Weights of a small transformer language model.
Size: 16 layers, width 192, 6 heads of 32, MLP 512 GeGLU, vocabulary 16384.
Training: a variant of Adam for these matrices, 470M tokens, 14332 steps.
Each number is 500 + 50 x the weight over its row's rms, rounded and kept within 0 to 999. Layers, rows and columns count from 0. Numbers have three digits each. The size before them is the row's rms in percent of the matrix's.

# down: layer 2 MLP down (transposed), 512x192, rms 0.0932, rows 171-201, columns 64-127
# gate: layer 2 MLP gate, 512x192, rms 0.102, rows 172-202, columns 64-127
# up: layer 2 MLP up, 512x192, rms 0.1, rows 172-202, columns 64-127
down171 109:529539460446545431504510534506509558516562437538402425578554510439438545473543458550546476456496537562514468458439539486431455497512416475490526545489497521476489425467566496394503548545521528
gate172 109:487553425525511422508465537525472456536534508520499518546545531564564406509494503550499455497504501580510504490482527401437433463510479479487571490526491420565561505491462588408460436542512462
up172 106:504486531503413537511398487555499591482555544551558610536501522559445510552469471522493424476435526535465518608489512461434507478516466487543511513352541583608539513508486554585457613545538525
down172 099:540439569474479433552430512553493553499532482516537568514555520448428389491537540556545427461471459188559559507539576497469516528446448481478466519474529451457503477470500519495443409462481528
gate173 091:386587461543449512469512619453465470479540442397469565536443502582557490568475460470487578481468523490465490486554440440359546564437439594503426544512461479534420518475488427379473448502528489
up173 091:533490511500496525513411528379625506537499468483552589479457459431401514546473489527519508538579461521488515425455567497537482482486515467471398608477452459554601545465362556604426392502492507
down173 096:537471447454540498459480411440434428476469476565510498493532489484549437485473506523482573469439510676465353505450538533601506525485502429450530447589461449505494528453500504478450453517440459
gate174 090:471573466535539567520505501491502545451482479491513595545481519578463434462464466479509494449490507486480529561622391393510507412454503585405540422500611438412515479509447531497494550468573519
up174 092:610550553489470452488533554449584498453444533489513554497471513393524517417607470520555564526510499473456440428429477537480494471511508458545523468512454519423451536483413456463443527572548450
down174 099:579515478448446391493649514443561449540500521502469467435460482461512527494519512593587477499499482560515465470526485528358509494531480467524562411537510533510445415533434456499495604559571473
gate175 094:420528428552517454487501624436498486470519503582518422552528523484529515490489431419528586555442514516507502514499508504554586519516456443480552480575462445458501476428436464460579490444471420
up175 102:547529549540485436394495560488500528540571514415468505630500501471519578516497508595449498545528563484612561459504583444453470627527564508534448424476428442455506504472472467505462601465550529
down175 102:474477506484486484607440514643561567516487560523389583468580525445531493519525527491461536450482406578496450494479517467538504446475551451524470567515474476533526471470529575536539508610484526
gate176 091:496464471427547400401544536528496465506465471581488469554530443397572481555495577439507497545521559544552390502439433531539473556527428509494597502526556412494457389401510569555430495484533504
up176 099:473479410449495495473503555489503450474458551676531467518512454474495421591471616540510381530560520546474501566506503501509554524487483578554577437539562529435451480421441538518485561505597451
down176 099:517507506571451551479492463477489421569547538503527522496490419495535521462554469549490549500461566294463506422542569538608417561490544551441493549504539507552462532607465478482558451544560429
gate177 100:540527519513474571533505435568549472509483457487563518479517469518429494608536444466592530520481455484489452504487448517539490487446588493556551517539588541467459503544502511585556481574580434
up177 095:487479459524552414439536509495601403522516549514391596494501549531440491452545460482548490476484472492576473515516472470461515507433476495592453515682520427513456503512492500545452503526470484
down177 099:541555425538498406495445447536514488509520534407585554466494539339417482591522562541544539571496466401514399485575511462480557507523462466452496450399582482501464470466529463437481507509505403
gate178 109:537527496499457524422461460441454488529512601515541498483487466482443514459421599457574557445457563490490561495438573479496483499484567500603570439454468480589545528553485459473599452532588430
up178 113:462441443488499485476490554503471583569537486573480529474440501512601530480416525579484479581500455421443540501374578391472444574396534525464544586447538460509502529486499505396499459463480531
down178 107:438584431536458521417477509507454404456440464471521546469415561605565487521545510476467485507532417500496554577587531422527505534443543420502480434493490469486533434525615537535522487545411506
gate179 092:489480479515539570422539489539445526594519509560468544453486484458404461418500475478463533537448519487379520541461435478467465485488497466458514472496508428492474623479519530480572446559500463
up179 088:474569505498503531480518523514487481495491519486536537558512493584561497513567572520511492432582500524473444473576530501475607490571502458468484447525536400467485506472501442473406517485456398
down179 090:448483520448484624411498474468487507490491486583530545421547516454461491468447469486459615467498455640456431509385530545531525455518496529368469473442531448502640527465587538566524525427426461
gate180 101:427581433526559442565456539484514548587536548508571603495507563477547443474401452535516572463584544474514414444453379418460501486520476563459472553505499538525515498464483498493545452444406620
up180 101:470609515517492478574476509548544477533504547454490507553475533491544508501440458492500555544464522474489499437559392487414507395470461525522537592552504642509475437427457532526574475474424555
down180 092:527525536518493424449639509509589523495459592449558474537506459488480415514533544450445507574514490225528500480528448500501475543423513460493497520549412482540452503472592498493453543483565496
gate181 104:567492507589480471539539498613490538549519469425482515504507430508506371465483534561487518580508554486540493537477461529503514473419468545629547569429523568579522537493508459466451491544501502
up181 100:457461504533548518489542446475564502553487484485465537496501534525510500573506552470493558551481462491533457482513537536562526598493483437492523495601430525397530502484531591505550491441490542
down181 102:397464452437574477507549476400516446490539514602469443528529571569499534498547488532459558427419452596477576468486526449482507488622548509358519514535483457421495480518381517548547465562421510
gate182 114:547448512474579525428476497460459429572515385459427511532469546483527504509486500505487509539517460512510445513466545449559507476501526541568555531508515467419476428562471502467478546519487590
up182 113:490432525443482596418467554584466573510464586503459512513474610516447503453503486464415420393452445534519516464542483622504472410508504486449545434434451442535495536454510491474519530472521521
down182 106:429433542480479475480493451434541526526501473474445538514517437537535508543479496557511530471474500570520493504427514419461495482486479515554505530519541502476419452470431506474536526468600508
gate183 099:523446528506461562481559588557400505588442440521530562494477446476453430524548477523475597605468570496422476336497457484576498555528561499585536485510640495493594518479418568435440487559484408
up183 096:474476562467483435515447408530477504470538493489504505515452539472551463405532482501492424510547323532598600519434550520452521500493387412507554564515367457390503520587554519449535540553474487
down183 098:445497452493503418473475542513556500423473523528464446547519493508443543442500487496395492566519454690445456571437497535452580463516502423533539530480447494515475490474504548533463501472401453
gate184 114:556574495454493546578548492471555528575449566505524516491593462475483533529496477487551512410541435549485495588473481600540507605368491490492507434525488489521492490470509483541480582533488517
up184 110:545539446456523546504534448503554564589456427552542427477537561504430545510527501495494471487415506539439578474479534571542527521444571499563465424488521554493580519532518585548601602475528454
down184 102:576474443551422585485524447457525401417555476537517565542461491412429480494468529472489470462481480223602474504524450481481540529517575463439493449493545461513459524600508510505499500494490534
gate185 112:553508499465462544485547496444510460425465431483508439518639544559539442516545495472559478452492543580472517541461418537493403474548543532577470513517512497581515477451506375508443532521525497
up185 106:484529509502499484451551455534490417469491444496563467578494496563464507462586507404439562451561524492537500456494513513537481573528513529473546478606513541516541494554594498499598478488510477
down185 109:483486509507485544547550503461587563467546496435587535459534495563485510526502528472547537473504587502584482489415503604536486537435539451546514495492514544579530484475537532535458530526583686
gate186 103:561572555450504543535450533510409511518545449494461518499543473514579528519407452461428466490511489562478529411529526466512481490537525417522510470508461520442459509409607488363522647519418506
up186 099:403443486482564507671488493463445562530572460539435503475458481498504490533435544411457450483628544504513434436428473497432510498500463530493463529569540444468551526469536574471491538582564532
down186 104:503440538485512369410580461379406487485512509526500524530471493515446420485448528538442552507554566479466503512453377491464511462468482545470461539508486475518533386513575504523463401527433463
gate187 102:469513485528518498474518539462479464497507583563521511550555492502512548508488583436480613569639454485548512430502486556491468482426501462551446483498464496597441479484529398537458572455487510
up187 103:506544467599538532545588577440470501437441423527505489505484545533397436445384536538490568519488520467470464541457394579405554484510537431397577515571498522583533533453508494489591499510561527
down187 105:549485501495496534480540417489493520441621574523499439492539459580585476616423461582481435506527501477519559413498516449568434404461401522545496477475483486488575515567478539496605466465434521
gate188 093:486474461498495528462553533485423463556509518470481537560557482483533558487479548510462641474486551447478546493491489386495459502523484552594502455430519524546441401465513552453554507508451517
up188 090:546532510568547463483511534513488456442501553483429577517565441545433476468508592411519513560493513507470493421509498492450413596487559440538601528502518450530464460484474505472492425540490453
down188 093:473503578494499502513559499547467450507457535426576560528488446530514530563461528543532486468584521183530480521546525508591442410522508439527515474471537502463499485476473406464498550509561549
gate189 107:575519438556508538532531521490515444415463481532572546495419432529523513570596494435446571510539497506631525608461468500498439562451530530459433490524438505568532519546575455468400566542573394
up189 103:530481539474509533486529538497495424530476476487470547438569446451461598638606519460444541454455450482491504545559456448602484473533494481470510512490438471434444488460504463455409475544613457
down189 108:501450439480507534528476503504437548455514449526501439532504482481422478496549482503535510474504430818465506402484331477556525523489465525480495528548521535622527548538502505512408535528546488
gate190 094:474515499509416536519573522524451429438535415442569486504576500528484492532481492441455507472518418429409491420527473429518606428593564540503516424551459514484497481539457543499542507558457459
up190 095:572404537447570445441422519456569582494525450483461447450544545521541544468526513472561535601556503518534524495527514429476476524510506478507539531519542460572475522474479477481499582494452467
down190 095:523451549488578457540431503463517481539483548443468532493508606432526516493481491508486495431466566343545505488510561499522492539489430480540583460486565483442572505417506562454441475594507513
gate191 095:547502509552459455612592515517501474529496539515531533502509532495487570426571435456478507521428440445404566510572508443557475530390467496510456446501599442551498541439541517467476512500571508
up191 101:490537529439471538474520446459494613527475548481493569461478399495558476425493512509492448548427640522563420554547498454446464461533395484446510445424624481500475537439479550473545360534432553
down191 105:480513519543425476416451578529557565503496497470468454451496526491484472520482468514639566539494529666461473434499531458571519564428452450489570525540549503474543472561494480448451446539559552
gate192 096:514517421473547458461532527419444535479597519541529525527489482486528441541568512533481577500544608523462515436492505471515436413439434573473514452517526498531503418482509362543539568532386516
up192 096:487491436441497488471545495569507462498493535496498550486568575477511523511432555591468576481546472431527438548439512406477436486527607505516573472422477506492534475397518557471570556550602486
down192 100:623426518501469494493580515550536465549520513516552488510529428495617458388507523512502473451492449446444497478517547512500451541567627470550423472542521541558489501533581523443527486394522499
gate193 104:480531424492509411441479545420451463569431554538512518507504554497535373602570549531550510468562461551542494637402533477505533452444519542465481469458456557480527545501516540546563493473556454
up193 102:477463522528525436477548459544435476546424502563421537467477556496510463453494492484435472597538570378482422517460511452513567462489543559476485561449468466508441574415421471509552585431448519
down193 105:474493480488527529564438462481518559487539510507624358398507413397491412480456417545508558511396476513481620500455546487448397505448449451529598491467541457495604493605503550442490517552555437
gate194 097:496407449523507424463625537610396424542480468429553594464466478594425474502413504437652533522484508465477494484551451502508498507453518482471460574465545529639524514539451481551534574531444493
up194 092:600484467458472495469412459456447535574586519502535486532544505472473489440450450471544522586446454464531485461384554474531389595507580435463501355421535535475511542619496490455467564541439521
down194 096:510539543476537543538480457499576479503572554458471432511447509560636485490530506491442498488479516269508483573534531484600490451517592517473467402484466518451520507474538454505436428470482565
gate195 103:550557490543428518532509424467571520534555421528561424438508576556444537444473479604464517515486460512490480529500546501550492524472421529560527538510513521481562547521521583556511553467581432
up195 105:437437493488502509441471471592494460517392474492494493532495478511425517485583444464446544528521497447451507482569409517471479432498482541551489526610436500482610551447466505489431467483416473
down195 108:544526528403464486537498590498447506422586518631510468451462482516483592468521450501579537406556542546486458466452563519499529507467466458541448448544561524499442540551436504464486465510530542
gate196 082:478502412423480492435495474439523506434461522453541466482446468515593459461468472425485449458426433519477596455546521474467527488528517638532430400505577604534495542458470604511587445490445442
up196 088:426494563506514447501438530460549561502406489464497497431539541544558576437485465486505436464554470469582541495556550450536475552559494476480471518532446514481489534462446559504524423413431506
down196 091:568497486557518538538586502523419570434454561661528458486514412480471488488471484518500550438475491627528485552524530503603514544487422462518517491462513468511439526451471494488547494552515504
gate197 110:539521616548573515551544464537512414520434509436556499475472494578574568508573466548452516569486518550482520527517435478542503442466529595528565531500551538567468558456531551546482506511564495
up197 103:503513390455486514518590610444464515574479534508479453557492494501443432477448500476443476484526553491474409469531552436449414464507399484552508515441517494577603421538483559475513400569506498
down197 106:511419550491542561447518538538523527544586505425497518496488535574536373508444487544456475427490577414487438469466478501569486473412468500529540519551507445453508553550432499415489449467486501
gate198 100:490632533484564489522469478574516522506554576543557392435471492492517511424552481619532421512465537687448557528461526560442484519562475624523415537497511474466495446505525591469553449438530513
up198 095:522488387551499508481592492434479607564500474422481561511481544560462529474510457458559475487514475554503581450537502468525512553532542601426554484492542521439411522503454576539436675662494510
down198 099:544544448498499507488453489595487501486510562453557515453428557547501439535556526553459418564461479469485454539472552513423518451479533507478473561498422488484462491531568544434455387417497545
gate199 088:450465401495519475457496491499489520464414553548490554534586592541537511513457530461422482559536491471488527481501509427484596437498464420538563474562524437572490413493574508484478436485485434
up199 107:516521557457536452493441518489545549533545520541577499451491539466468492498513512558503485479563504552604436571457580567508469530478502580606504533411444533427533577450394612511438566447454542
down199 108:580543502465590464550429491492497470491526465488456430461532566499485476472483509505422526464532451601600467532520490566395532413607540510548517512476460457449517493379482445481451587496531505
gate200 099:617460488567517579509496485488547445520468553505490519513582509604515496477510532496542475492477540445503432519424504555473484507493564579489530588396443626465527458560519449496523518513451577
up200 094:476522509511465499492540448482407510498524563458542472532511520488437503490408522565488561536493522540483483454594512563429541552440466583465567435523550444465503443496566573544452566520554439
down200 089:442455501467488552533503470501481458495444561500474539526454514461454513502525504494514486513417475829549477543480530468472493426555486577499501503451538523499458463508476511430550570461503560
gate201 112:461596551548521463495508555437468404436564590519467558495521484513538449540508540451456563521577523489516572465452511410539561492447403579492526476576494578467436485483535472482514510531516528
up201 109:496522446584473514537541553519487405480417558499523555541689506501512542543445547410522483536442478436475495530526428495538527423526574563514489444449438506552422504477484409493586601428481550
down201 110:525483476544530527490487504442589479476507518549447435455513497520494487519546540552503489511471518509508552438393537463486505461491483407539539517500488398639568444580591536544500548564490496
gate202 108:469396529458439479528522512557559444490474515536595473562498513568588531528513522497497445516541502575511540504444405488501474424416461506577471540540466477435481608525443480423455561488490517
up202 103:478507538451498455647525536532493625536562592461499477487581556489514467478497459448541473506523521454481507543534470516498467326491423516452407583498427418549524574519520480502508541516505530